Each number is 128 + 24 x the weight over its row's rms, rounded and kept within 0 to 255. Layers, rows and columns count from 0. The size above them is the row's rms in percent of the matrix's.

# layer 6 MLP down (transposed), 1024x256, rms 0.0891, rows 100-152, columns 128-191
size [107  54  22  97 101  97 104  96 112 104 122 105 112 105 119 107 109 109 110 104  99 102 108  30 101 108 100 106  96  88 106 107  95  97 110  99  99 105 106 109 102 105 100  87 101  99  23 100 100  19 103 105 108]
[[147 148 151 123 119 116 114 131 117 147 185 110  70 128 120 125 132 106 131 134 111 110 130 170  93 128 132  98 137 146 141 107  78 146 133 107 153 172 117 122 116  91 146 107 137 169 136 125 102 138 127 128 149 109 107  97  97  99 111 183 144 108  64 166]
 [141 123 130 116 110 120 159 163 133 140 168 134 128 131 163 112 106 180 124 107 132 151 147 184 131 120  99 165 153  81 194 162  75 173 129 106 118 133 106 141 140 123 117 123 127 122 154 119 139 110  95 147 129 154 140 121 204 140 117 122 113 138 140 118]
 [163 152 160 147 173  95 126 130  56 131 150 145 119 133 104 139 137 125 149  72 148  93 108 131 135  92 123 147  78 134 147  75 139 160 141  95 103 119 140 137  94 135 191 109 131  88 144 126 102 127 124 119 101 142 125 122  99 136 143 122 165 119 164 162]
 [144 159 135 140 157 119 108 127 122 110 120 143 174 128  80 193 107 170 129 109  87 157 176 125  99 150 135 134 192 137 163 132 152 143 109 137 168 154 130 106 130 151 155 125 143 138 136 108 158 120 123 117 118 108 137 118 114 119  94 154 126 160 132  97]
 [119 107 169 142 135 107 125 126 158 134 153 109 114 145 107 109 126 117 124  97 147 126 132 138 155 152 124 106 109  88 132  93 130 120 126 137 119  80  91 112 122 163 119 157 125 175 113 133 125 167 159 123 165 146 120 150  84 131 128 104 126 140 114 131]
 [ 96 110 112 100 108 149 150 110 149 130 141 123 131 112 114 103 107 144 109 108 141 112 132 136  83 128 116 137 142 129 121 102 140 137 153 100 150  71 133 100 130 119 129 153 120 128 162 109 165 123 120 142 124 120 150 122 131 131 177 154 144 133  84 131]
 [114 122 118 106 139 103 113 155 124  74 145 121 105 104 104 147 151 132 133 118 134  96 126 113 108 159 203 155  67 142 125  93 124 129 157 118 131  87  67 151  68  97 130  86 163 142 154  93 166 124 121 153 134 148  96 120 146 112 116 128 109 125 116 110]
 [122 117 122 177 126 143 169 125 139  84  85 101 114 158  96 116 150 116  98  99 130 118 114  97 105 157 110 117 166  86  82 124 130 138 115 178 143 107 143 147 139 122 128 156 153  90 108 136 137 130 119 184 105 144 107 106 107  85 144 143  96 125 132 154]
 [150 129 127 129 118  85  47 123 132 104 146  94  93 132 115 131 129 158 134 115 154 149 124  91 159  53 154 154 115 113 126 126 151 109  90 158 121 175 136 153 148 108 117 160 112 146 155  91  92  93 152 135 164 105  79 164 113 167 112 160 103 153 125 134]
 [103 167 109 117 130 163 139 190 137 106 119 104 171 118 127 131 107 180 117 139 145 137 126 145  96 176  98 104 119  98  61 110 152 121 118 148 129 128 163 138  93  85 140  93 110 140  99 159 136  87 151 141 141 136 152 170 150  96 159 141 133 104 123 126]
 [165  98 117 126  75 146 159 118 133 144 138  92 139 165 157 153 135 105 141  81 147 134 133 109 125 168 141 115 162 149 112 102 123 156 128 195  77 125 126 107 100 126 151 137 108 153 140 149 116 124 133 108 119 157 107 134 102 122 146 152 123 105 108 209]
 [117 122 172  70 126 160 131 156 122 122 116 107 100 128 103 110 186  97 138 136 182 133 152 160 132 150 108  94 114 123 145 108 116  98 129 100 117 128 135 169  96 112 119 112 154 132 125 116  86 129 146 126 126 129 127 144 121 126 116 102 109 139 123 151]
 [110  93 124 152 137 138 101 126 145 163 149 105 116 110  88 123 113  67 129  96  89 167 144 120  95  92 102 134 147 109 123 109 131 135 119 116 119 101 176 120 100 138 191 129 127 138 138 119 155 146  80 138 134  87 117 121  81  73 112 125 163 101 110 126]
 [120 171 130 140 130 107 147 106 117 109 153 124  90 119 115 116 113 160 172 110 149 150 130 116 143  97 106  64 162 139 129 108 149 120 108 124 161 119 117  64 117  93 117 157 162 117 130 154 101 155 138 101 129  71  97 161 117 126  89 129 119 120 137 109]
 [117 129 165  96 123 129 111 150 129 121 115 143 112 161 117 125 105 139 139 138 111 122 116 130 127 124 124 110 124 132 147 152  90 127 127 147 166 108  95 136 124 140 137 158  72 107 150 129 106 116 147 112  90 135 120 104 141 108 165 116 127 158 124 163]
 [162 124  89 124 163 126 115  96 161 143 103 125 114 122 147 176 145 154 123 111 120 114  84 139 108  79 126 148 138 152 155  72 114 163 143 152  88 117 108  90 146 168  99 136 132 114 134 155  84 163 126 155 143 144  79 124 122 125 115 138  95 128 133 161]
 [131 102 116 116 106 125 122 114 130 119 103 160 132 106 121 144  83 119 144 147 184 119 156 148 153  99 118 166 121 143 161 108  93 149 117 145 132 109 144 108  88 144 128 129 125 128 107  92 151 107 106 157 137 145 131 125  83 137 160 125 114 104  98 136]
 [105 157 146 156 143 165 117 194 147 112 164 114 157 121 124 157 137 117 135 112 144 142 113  97 141 107 166 180 156 117 131  86 143 105 139 109 154 122  87 115 139 169  82 155 102 113 165 136  86 143 141 135 135 167 127 150 106 149 125 132 117  84  97 124]
 [124 154 126 142 118 150 119 153 130 142 129 167 144 132 139 171 111 116 132 139 159  88  67 152 146  57 104 137  96 102 121 148 138 144  77  77 116 144 106 122 111 132 151 100 128  93 123 126 114 117 131  88 125 129 153 111 152 201 123 158 129 108  81  99]
 [118 152 110  89 120 108 116 147 138 147  93 119 128  84 146 145  94 132 114 162 146 116  95  82  92 141  68 124 114 115 129 123 114  83  96 151 110 165 124  93  97 121 112 146 157 145 161 120 120 158  92 144 156 143 120 180 149 119 105 140 126 107 137 111]
 [ 99 131 121 120 128 158 136 132 110 131 103 127  96  84 136 161 173  93 130 135  99 127 133 162 118 141 143 102 129 103 183 124 105 115 160 121 123  90 117 130 122 128 104 108 116 113 131 112 110 127 107 138  94  90 143 146 111 118 112 128 138 108 101 156]
 [132 140 165 110 125 138 146 116 156  98 113 142 156 147 132 164 124 136 115 105 102 142 148 112 110 113 121 147 106 105 124 135 116 129  95 123 155 126 147  81 102 174 149 132 102 151 126  83 130  94 138 118 143 123 122 152  97 141 126 117  79 135 107 127]
 [ 85 129 155 131 110 127 121 107 111 101 176 135 140 129 135 118 108  65 166 112  90 131 119 116 110 122 127  88  76 140 116 132 157 129 138 103 118 109 101 127 137 120  79  83 167 124 117 139 126 119 132 151 163 125 125  67 166 172 104  88  94 125 195 114]
 [ 67 122  94  91 114 106  94 116 169 115 131 127 124 133 126 134 116 108 136 102 151 101 108 155 128 129 128 164 135 116 166 100  78 127 112 127 120 150 141 141 140 165 132 152  79 146 177 116 102 129 161  71 133  98 146 146  80 120 180  95 141 135 117 141]
 [132  89 153 137 113 105  75  79 140 115 137 109 163 116 136 111 124 139 133 147 155 128 104 149  97 142 108 125 109 126 112 127 157 149 135 114 105 154 162 108 123 136 168 118 114 139 102 111 133 145 119 111 116 154 119 127 161 114 116 144 143 158 149 153]
 [ 84 103 128 124 142 112 107 180 166 153 147 138 135 148 116 109  99 143 136 155 110 149 128 113 170  99 156 144 135 151 114 188 101 138 124 112 185 111 156 109  90 135 141  97 107 151 140  86  99  92 146 126 133 122 145  93 132 161  94 162 120 111 149  77]
 [ 53  94 101 164 121 141 104 133 117 150 164 128 115 165 109 153 125 103 173 147 114 157 137 121  94 109  98  85 130 129 149 126 165 125  85 169 138 174 148 133 136 107 194 119 111 113 168 135  97  96 136 129 136 130 132  92 103 120 124  97  74 124 118 148]
 [153 134 140 153 134 149 146 113 116 165 136  78 155 110  92 104 122 158 122 156 133 104 115 109 180 125 153 124 132 115 132  93 133 136 112 136 130 124 128 133 126 155 123 139 106 129 176 167  89 141 121 172 195 100  96 149 106 142 109 112 157 140 147 154]
 [113 133 136  72 157  94 128 125 123 122 131 145  84 105 182 140  70  82 120 126 153 133 143 141 137 125 140  98  82 144 146 118 175  88 145 132 159 105 112 183 129 129 144 120  95 127  93 156 138 151 107 101 166 112 131 179 161 113 110 115 115 140 139 120]
 [146 120 145 160 115 101 164 108 162 127 105 139 169 107  84 138  95 140 159 104 128 138 121 118 142 146 127 111 131 114 155  98 160 118 110 135 133 116 152  46 144 159 109 192 139 115 133 104 103 162 182 117 131 109 119  86 121 102 154 106 119 131 131 167]
 [ 71 144 155 117 145 163 120 102  99 113 133 124 156 107 110 150  91 144  92 130 155 138 114 125 142 118 132 138 126 102 168 168 148 117 115 112 130 137 119 156 111 157 124 155 131 122 156 115 136 135  51 165 140 110 134  91 153 128 124 107 133 138 112  83]
 [123  95 116 103  93 122  98 137 163 113 130 147 114 133 132 116 141  92 160 133 150 158 155 153 146 116 114  95 144 113 142 121 130 131 105 140 105 112 158 106  94 129 122 134 165 123 120 104 135  97 127  97 109 138 120 108 147 144 142 123 146 109 148 148]
 [136 134 123 137 125 114 126 143 130 154 101 173 123 139 114 116 129 114 153 128 104 152  91 134 116 160 121 183 120 118 116 137 125 149 108 108 112  82 143 159 115 188 151  80 129  94 204 100  92 104 125 125 100  79 167 136 106 129  96 122 146 129 102 158]
 [111 138 130 129 141 135 125 102 115 138 127 148 113 165  76 127 133 125 155 160 127 145  73 148 135 123 152 123 129 172 119 153 108 170 134 134 113  89 105 150 142 111 146 118 119 125 153 132 122 124 174 140 124 114 134 128 129 126 108  72 149 160 108 138]
 [139 173 131 134 105 149 103 109 120 115 166 118 100 112  99 151 141 128  89  91 166 113 111 128 142 159 137 112 167 126 170  74 138 122  91 165 152 115 130 116  99 141 130 150 141 134 185 128 127  91 135 135 131 122 133 155 152 131 140 102 129 125 117  85]
 [136 143 145 107 155 136  95 110  86 119 181 150 114 102 150 130 133  92 142 129 141 125 134 148 111  89 106 124  86 142 179 136 115 119  96  85  74 116 136 148 141 112 115 125 150 123 138 146 157 171 142 132 148 108 127 133 128 105 128 143 148 142 149  83]
 [137 162 135 181 153  78 122 140 181 106 123 128 124 140 158 134 113 144 131 108 118 156 130 147 108 129 208  66 125 117 117 125 124  84 131 141 102 137 150 132  88 118 156  79 167 131 146 122 158 153 121  98 143 136 143 109 145 123  95 124  92 144  87 120]
 [153 110 167 108 128  98 156 152 140 123  83 135 140 147 103 175 107 140 151  88 150 155 126 113 117 148 112 139 153 117 153 138 121 113 161  82 104 146 111 167 141 135 144 157 121 164 155 136 109 145 141 115  84 139 149 130 146 137  80  76 158 125 134 185]
 [137 142 121 105 124 101 150 134 160 122 139 139 111 123 137 160 121 156 144 131 162 163 124 143  87 100 134 138 127 123 136 123  88 133 139 145  95 103 151 161 119 182 122 141 153  99 133  80 109 106 117 145 104 101 112 134 154 141 123  64 173 123 155 119]
 [114 126  83 136 133 155  93 143  73 124 148 129 105 115 184 135 186 155 122 114 154 135 126 101 182 155 127 107 110 187 117 146 115 121 129 160 119 159 102 112 153 116 133 176 135 111 121 116  93 108 120 160 113 134 198 197 123  98 144 128 114 171 132 129]
 [120  67 150  87 116 124  82 107 118  85 163 143 107  83 109 148 146 121 191 102 151 142 133 116 142 127 160 143 113 135 138 178 134 126 146  94 174 154 106 132 128 124 129 144 150 106 138 111 143  84 151 107 160  99 122 108 107 108 103 129 170 113 117 128]
 [117  84 141 121 143 123  87 141 120 104 138 132  96 140 142 136 152 138 135 110  98 144 147 124 123 151 157 169 137  92 132 103 100 102 139 115  96 151 106 140 102 151 156 152 166 128 109 123 169  91 134  98 131 131 131 138  81 134 155 128 127 130 131 155]
 [161 105 140 144  78  83 107 144 158 140 139 137 108 127 142 131  83 103  99 157 123 140 142 147  94 133 137 138 102 142  74 109 125 124  84 127 136 115  77 140 107  93 152 141 118 157 118 146 122 175 177 167 158 150 184 131 137 161 120 107 142 150 104 115]
 [104 108 118 133 114 113 160 101 135 170 124 109 125 177 114 120 123 164 144 142 159  82 101 119 137 108 134 135 131 172 162 144 133 139  96 161 140 142 135 113 110 190 137 149 100  90 172 125 101 153 153 167 112  85  97 101  84 135  85 131  71 102 126 149]
 [144 124 154 120 129 109 142 130  99 123 150 134  85 116 119  98 103 116 115 179 136 105 169 128 134 147 127  76  82 144 132 121 129 161  93 100 150  85 151 120 131  98 127 114 154 136 151 145 139 125 171  98 167 124 143 155 132 108 111 125 173 152 129 111]
 [112 138  92 166  94 141  97 159 161 145 143 116 123 145 135 118 128 136 146 115 129 150 103 139 116 173 122 130 148 102 123 148 124 129 126 108  56  85  77  94 116  97 125 106 128 166 129 149 119 148 146 132 126 123 150 126 143 103 126 146 134  87 144 146]
 [106 112  94  86 119 157 139 155 131 137 124 126 102  96  93 145 134 137  97 125 101 128 176  97 103 131 122 140 114 147 128 113 104 138 114  85 131 144 124 127 112 112  95 150 133 150 142 132 107 127 121 126 153 144 121  85 133 156  96 129 101 143 116 112]
 [131  94 120 107 108 130 126  48 122 125 160 141 132 124 139 157 139 183 123 107 112  99 163 129 125  85  98 124 105 147 109 161 103 116 116 134 152 107 134  93  93 130 110 119 119 130 157 120 102 111 153 152 186 134 149 129 116 114 101 131 164 166 136 123]
 [ 99 163 114 147 103 161 117 156 116 111 151  90 108 139 135 158 182 135 104 130 162 155 113 134  88 154 132 106 111 133 184 131 111 128 154 108 130 129 111 144 102 131 118 167 168 130 124 150 108 136 133 150 152 117 169 148 125 115  99 152 148 112 165 109]
 [170 113 160 110  93 124 116 135 142 112 128 166  91 120 124 160 166  91 151 102 132 117 125 131 127 102 152 122 156 106 141 104 135 108 121 104  97 103 134 134 106  98  90 122 107 114 181 105 102 115 144 137 101 121 167 133 183 139 105  94 118  86 121 123]
 [116  70 138 139 114  97 101  96 115 139 169 102 128 140 109 115 124 132 167 118 145 123 152 152 127 103 161 125 127 119 105 136 123 129  74  89 160  73 114 124  85 136 121 117 122 124 115 108 104 126 121 145 136 138 142 130 105 127 120 107 155 137 107 134]
 [ 79 143 132  96 114 109 124 147 138 137 129 150 151 118 153 138 114 115 100  95 138 119 124 140 121 158 152 139 118 115 117 137 166 104 139 115  82 113 161  89  82 135 131 136 133 155 166  96 146  97 112 133 151 135 166 141 148 120 180 146 166 137  91 127]
 [ 92 139  91 110 132 116  86 105 148 120 122 183 138 141 135 163  93 155 135 155  90 135 114 115 127 125 126 122 148 175 130 136 131 154 107 119 126 144 131 104 137 128 113 141 128 100 125 152 134 153 150 165 127 120 128 148 142 136 129 144 115 147 137 163]]
# layer 6 MLP up, 1024x256, rms 0.0943, rows 101-152, columns 128-191
size [ 50  28  98 103  98  95  89 122 106 127 107 122 108 127 107 102 116 104 104  99 105 111  32 104 108  97 105  92  90 112 116  96  97 102 106  95 102 106 108 100 112 101  83 102  99  29  98  93  26 108  99 107]
[[135 135 119 165 147 117 151 113 127 144 139  98 140 146 113 137 141 101 117 158 122 115 180 134 143 117 109 148 119 148 136 145 117 130 125 151 124 123 154 163 158 127 104 103 116 135 111 166 165 135 150 137  72 194 127  63 102 165 161 101 106 161 123 101]
 [129 165  91  94 165 131 162 119 139 150 131 115 119 130 122 130 158 103  97 119 128 103 132 146 159 137 116 152 107 121 129 146 136 145 150 123 186 134 126 166 163  75 104 125  81 130  88 167 157 148 126 175 123 158 135  99 122 160 133 143 134 138 169 113]
 [102 128  60  80 154 108 113 142 142 141 152  95 145 136 138  92 116 150 135 100 156 130 151 126 127  93  90 119 104 142 100 123 116 120 133 128  99 140 105 150 152  96 105  57 144 108 125 120 112 141 109 109 144 144 125 164 130 167 131  82 164 140 143 141]
 [156 135 112 137 129 115 210 156 152 192 120 120 131 132 132 108 151 107  99 120 120 111 147  92 144 140  87 129 179 128 154 104 151 120 123 152 127 119 145 110 120 143  82 120 146 126 120 136 198 153 179 152 103 116 127 117 113 145 127 150  71 139  98  93]
 [ 81 128 124 110 127 102 124 141 110 137  91 156 134 119  71 149 147 134 146 160 115 119 124  85 131 136 115 152 115 106 138 108  99 126  91 166 143 116 162 198 134 125 153 130 129 137 131 112 145  97 119 129 118 134 129 106 121 137 125 101 171 118 136 130]
 [130 105 116 157 109 102 141 141 108 131 115 126  80 107  65 136 140 143 132 115 127 125 120 169 155 153 156 126 166 140 114 150 123 141 170 162  97  95  98 143 126 126  78 108  77 114 139 120 152 143 103 155  98 132  82 115 118 114 131  92  92 125  95 108]
 [157 111  98 153 116 127  94 128 154 147 119 118 134 102 150 124 128 163 135 132 161  79 128 122 122 168 126 113 114 105 103 111 138 135 112 104 143 145 138 172 139  89 154 114 134  81 129 142 139  93 139 147 188 134 141 122 139 131 114 119 111  77 121 130]
 [146 124 120 149 126 117 136 149 148 109 121 119 145 175  94  98 171 150 115 174 171 110 122 103 144 151 139 157 131 103  72 110 152  96 120 149 107 165 155 152 171 126 140 104 114 113 134 117 147 101 171 133 125 134 115 138 142 175 145 128  95 119  99 129]
 [133 131 116 149 184 160 136 114  96 111 131 131 167 122  92 145 136 119 144 125 134  94 169  88 138 151  96 188 140 108 127 121 159 125 166 116 121 127 160 124 142 121 134 110 112 104  75 126 150 149 131 130 130 122  96  96 104 139 133 128 126 117 179 136]
 [138 108 111 106 139 138 173 140 150 137 127 164 124 163 112 104 143 158  79 139 140 136 120 127 123 162 136 157 119 158 132 116 142 151 122 161  99 123 159 153 147  89 141  93 116 149 115 155 165 151 119 168 139 137 144 134 126 117 140 158 104 130 113 138]
 [153 130 114 127 129 144 189 112 165 151 109 140 108 127 107  84 139 131 112 156 156  75 164 153 158 117 141 121 120 139 140  93 104 120 182 140 108 125 141 147 118 134  74 126 154 120 117 133 141 142 144 131 108 154  58 103  89 136 131 156 125 123 112 126]
 [130 131 104 132 133 173 151 115  90 172  90 106 161 115 139 118 120  96 135  72 118 150 191  82 125 150 126 137 125 149 119 138 181 118 166 148 104 119 185 116 157  82 128 103 145 113 139 117 137 118 128 139 119 137 142 120 110 122 111 164  93 122 108 127]
 [167 160 131 136 104 115 140 102 134 124 117 154 104 132 115 126 107 120 142 136 134  67 156  78 148 117 111 146 113 124 139 140 126 109 107 194 182 134 136 103 176  94 119 133 142 121 126 165 133 144 120 147  80 113  93 100 141 108 137  98 130 134 153 126]
 [ 92 115 100 121 155 162 164 110 108 115 141 126 154 168 118 116 114 105 108 134 101 115 160 140 116 145 107 175 125 135 150 157  98 126 161 167 138 132  95 172 148 134 116  93 111 139 129 139 176 104 124 106  93 184 135  89 162 143 143 113 158 169 104 120]
 [129 116  99 119 112 111 146 145 145 119 157 136 134 104 141 188 103 113 128 129 161 110 138 106 161 154 102 131 129 152 117 150 111 121 144 139 186 137 133 153 149 114  76 102  98 100 158 112 149 155 126 133 137 132 146 118 119 159 129 176 119 120  87 109]
 [133 113 136 101 117  84 116 143 137 142 140 141  85 121 127 137 114 144 115 177 145 113 153 119 135 147 136 184 100 153 150 137 124 158 152 129 140 125  92 186 138 119 141 129 147 178 126 142 149 115 134 129  97 122 144 126  81 137 125 137 119 132 124 141]
 [114 167 113 158 138 159 156 107 137 130 146 120 114 142 107 152 124 171 136 101 103 112 136  97 165 121 155 134 152 142 157 136 150  86 121 114 148 115 101 150 117 154 143 137 110 111 129 130 136 103  94 143 141 129 149 104  94 144 150 126 156 130 120  78]
 [150 143  86 136 133 155 135 175  97 132 156  84 170 142 129  86 102 111 117 143 140 105 119 112 125 143  88 163 157 105 134 160 140 132 119 124 102 135 122 121 171 135 132 115 122 175 138 163 116 133 172 133 124 193 179 129  97 120 144 136 106 133 174 121]
 [140 149 120 109 135 152 118 142 139 142  91 104 125 122  84 104 139 149 126 117 146 112 148  96 143 118 131 112 139 154 153 152 133  98 142 135 122 110 118 116 151 136 106  90 140 109 111 115 107 167 112 112 147 155  97 136 131 126 113 159 192 131 173  94]
 [112 164  68 141 132 149 163 141 142 131 134 107 149 169 143  98 187 133  94 122 110 109 119 116 100 143 121 133 133 126 146 181  99 111 111 148 151 125 138 146 160 120 125 134  95 100 144 107 137 136 156 124 162 125 108 140 129 149  91 139 119  90 100  69]
 [104 138 112  96 167 130 141 142 128 149  96 140 138 126 133 165 155 140 138 129 139 108 119 103 117 181  97 135 123 117 102 107 120 113 108 152 121 168 125 125 136  50 162 138 110 129 126 105 118  98 117 121 133 175 125 110 108 140 155 138 117 141 150 101]
 [123 109 112 197  94 124 154 146 135 137 127 124 144 112 111 122 160 116 126 151 144 129 132 137 140 126 158 108 140 126 100 139 133 148 150 130 159 111  79 156 174 106  62 110 151 146 113 132 155 130 101 149 112 137 128  84 164 154 125 114  79 127 150 115]
 [149 155  72  95 144 123 176 120 128 147 110 135 132 148 122 141 148  94  90 167 141 136 170 120 138 120 136 152 136 135 124 134 137 108 133 139 177 148 111 149 161 102  80 133 146 115  92 148 165 105 150 157  93 171 148  79 100 165 151 140 143 156 145  89]
 [112 187 104 114 150 116 138 104 100 142 128 133 122 146 144 125 127  69 119 140 171 119 137 142 127 154 172 176 190  92 130 112 132 120 120 160 173 133 123 159 138 123 119 141 119 127 120 153 179 152 132 122 130 161  88  98 162 151 127 134 127 127 103  64]
 [108 138  90  92 161 115 154 110 141 171 121 133 106 120 139  92 158  83 116 128 102 148 168  99 130  77 147 115 143 148 121 131 156 138 124 149 135 128 131 180 163 131 145  97 126 150  76 113 190 144 119 125 163 144  94 102 134 164 116 154 162  75 155  85]
 [ 98 120 121 172 132 143 156 139 113 144 119 131 115 145 124 146 171  75  75 135 158 119 145 180 120 165 155 128 183 110 193 161 152 136 115 131 117 134  80 104 168 143 134  92  67  85 130 162 122 143  98 118  99 126 124 136 112 127 140 147 139 107 141 130]
 [168 103 137 156 148 151 147 152 107 161 157 123 144 131 117 120 128 159 142 144 121 123 109 112 162 177  92 117  91  88 169 143 132 135 185 119 155 112 145 128 142  99 134 109 132 121 100 127 160  89 122 111 110 119 139 155 178 134 124 147 130 102  99 147]
 [137 120 125 157 100 148 153 112  64 187 135 149 122 167  74 139 122 124 136 122  87 142 174 119  77 155 150 137 152 125 130 147  84 169 150 158 147 109 129 122 175 121  97 146 195 150 116 139 145  76 148 104 115 125 126 150  77 120 147 144  88 104 132 112]
 [158 127  96 107 147 131 119 181 118 113 115  91 132 146 139 112 110  99 103 178 134 128 136 118 171  86 102 139 141 171  63 141 121 124 139 120 117 108 128 149 114 104 151  80  98 116 157 124 132 141 135 131 116 111 152 112 165 146 111 179 128 141 108 101]
 [136 135 115 120 113 170 142 136 131  94 123 126 174 108 139 151 126 113  85 125 141  72 128 124 103 136 135 186 155 110 151 118 139 105  98 138 146 157 149 163 133 102  98 108 128 167 126 166 149 148  83 138 149 139 118  91 157 175 105 136 115 154 154  75]
 [163 100  93 104 123 113 113 152 144 131 136 164 132 155 137 141 156 111 126 146 143 117 183 149 119 114  92 154 119 105 123 159 159 121 108 106 121 141 144  95 126 136  73 108 151 125 121 131 135  80 141 119 110 164 110 129 154 130 163 168 105 142 142 128]
 [106 180 133 120 156 115 158 118 129 139  92 138  98 125 147 134 146 112 115 117 118 110 153  95 105 171 142 125 136 147 108 113 121 148 112 189 130  84 140 161 110  89 128 117  99 106  60  98 132 116 124 137 114 113 130 110 111 198 109 100 125 127 189 131]
 [145  86 107 129 108 157 142  91 131 126 168 134 136 123 135  68 127  81 105 160 100 105 157  89 102 145 105 137  83 160 130 108 143  80 101 141  97 145 145 119 174 134 101 169 111 137 111 146 129 174 159 154 153 152 116 105 133 137 116 103  91 142 130 144]
 [143 127 135 107 107 146 135 156 105 138 115 136 123 122  84 130 140 115 117 129 161 114 147 111 137 142 144 123 147 164 170 118 151 100 124 150 133  70 168 130 154 125  81 130  93 100 141 132 142 155 150 123 106 111 149 130 152 115 143 123 136 105 105 132]
 [103 127 110  92 138 137 151  93 146 121 106 112 122 133 142 139 118  84 149  60 157 153 126 158 111 159 157 168 143  48 161 113 111  98 110 107 158 144 158 127 148 138 130 123 159 135 120 113 191 119 114 125 131 144  97 108 147 151 117 160 113 152 146  73]
 [116 146 137 139 126 113 108 132 144 119 102 139 155 153 147 144 134  98 131 149 118 132 167  93 144  77 169 128  93 126 137 128 121  94 105 190 124 157 199  91 147 135 100 106 109 112 131 159 127 106 105 162 141 115 124 139 117 147 159 156 134 146 123 136]
 [137 116 122 118 114 126 146 108 120 123 122 106 160 131 148 100 123 146 136 139 164 127 161 146 198 105 147 108 140 104  89 137 129 166 157 151 124 155  96 113 119 115 103 128 117 141 149 153 136 124 113  87 118 184 143 142 127 113 152 128 178 143 106 112]
 [135 132 100 117 134 105 146 137 140  96 141 107 111 150 158 124 160 110  87 141 115 108 143 170  86 146 114 171  81  92 124 155 151  88 149 118 118 126 115 167 136 132 113  96 143 147 134 122 156 105 124 147 166 163 153 126 138 146 123 103 129 126 144 131]
 [153 135 103 153 135 156 134 151 109 144 103  92 134 146 144 138 165 152 100 126  89  70 105 118 159 152 146 124 110 161 121 145 115 124 146 134 171 148 124 138 156 117 130 124 148 139 130 160 131 103 181 135 144 148 152 145 107 143 136 159 156 178 174 105]
 [129  97 117  89 109 121 129 137 151 112  96 111 110 112 126 144 130 145 124 133 129 107 122 109 161 148 170 138 125 122 144 160 133 156 187  98 132 140 118 172 150 130 130 136 126 134 144 133 132 126 127 160  71 143 126 109 142 151 138 193 160 116 103 123]
 [159 101 132 101 193 156 132 124 130 130 126  92 159 130 160 156 139 130 105 125 120 123 148 111 151 118 121 172  73 119 134 116  70 116 150 109  87 134 142 139 123  99  79 137 144 107 122 124 193 115 166 131 154 144 110 133 135 149 135 171 129 133 109 114]
 [139 174 136 156 175 117 131 136 129 176 126 172 144 131 117 144 115  99 109 114 135  99 111 104 135 116 103 131 165 125 110 158 112 138 133 130 136 127 104 151 183 141 150  89 122 110 102 110 161 124 193 111 116 117 116 112 118 143 135 108 137  96 168  98]
 [113 131 117 129  91 171 119  88 157 134 103 125 133 105 118 126 135 136 117 142  98 125 130  65 102 130 115 141 106 139 122 138 119 162 115 167 127 118 128 164 131  65 162 152  91 139 127 113 142 149 146 121 138 107 147 107 158 132 105 131 138 141 160 129]
 [137 184 108 137 150 148 142 133 100 111  91 148 177 133  61 114 153 158 148 147 123 140 149  85 175 110 167 133 147 117 118 161 142 146 121  97 141 142 119 125 135 132 158 118  91  98 107 107 172 130 130 116 117 122  67 121 119 126 108 104 145 162 136 152]
 [147 104 125 138 107  90 145 136 103 160 133 117 129 164 145 142 133 137 120 140 110  93 160 136 116 163 171  93 127 154 106 178 164  99 134 162 121 146 167 118 146 122 126 128 125 148 133 111 135  94 137 131 129 125 133 126 153 189 133 110 157 136 175 112]
 [ 84 134 101  97 141 112 168 107 127 129  99 127 139 147 120 107 154 119  84 147 155 100 151 118 144 121 119 138  97 111 157 140 154 143 145 134 185 135 130 139 164 103  93 137 107 119 100 167 200 131 176 119 102 165 143 108  98 160 147 143 136 138 166 103]
 [129 126  97 150  87 138 151 115 151 156 123 150 164 118 147 109 156 130  63 118 107 119 150  71 107 153 128 178 128 120 124 104  95 139 119 151 141 152 130 121 132 137 125 103 104 120 129 129 160 141 132 145 136 155 135  90 168 127 104 118 141 170 155 102]
 [106 157 156 120  94 172 125 139  93 122 141 127 143 131 134 160 145 121 116 131 116 126 136 154  92 112 103 167  99  78 113 170 105 107 176 112 151 118 142 184 100 119 109 156 138 103 124 139 146 121 150 137 142 114 119 119 158 133 154 188 113 111 150 141]
 [103 132  84 138 148 150 167 149 131 141 106 149 151 148 109 130 157 116  88 144 142 122 131 115 152 129 116 152 107 119 120 143 125 147 134 126 170 153 156 183 166  87  95 122  93 118  90 149 184 137 113 151 113 161 138  68 137 142 152 121 124 137 148 106]
 [124 135 116 117 164 113 154 151  86 157  73 101 126 126  94 116 149 124 157 125 123 148 131 114 147 112 151 188 142 133 128 157 138 116 177 132 164 131 160 125 127 139 140  95 128 136  77 148 145  86 148 140  85 181 139 126 137 148 111 167 159 142 120 135]
 [ 74 171 109 143 147 137 151 153 125 136 133 157 140 163  88 123 169 105 131 104 140 114 125 139 124 166 122 151 133 104 124 162 165 117 111 150 106 119 152 110 119 149 130 102 117 157 127 104 167  63 128 148 107 125 123  94 148 113  91 143 113 121 141  96]
 [122 117  76 127  84 110 119 133 125  96 147 168 155 162 117 109 108 164 106 166 131 128 141  97 122 114 156 128 137 101 108 148 146 124 120 109 158 122 123 149 165 155 127 136 132  71 144 109 155  78 164 120 155 111 126  99 127 115 133 156 135 154 123 134]]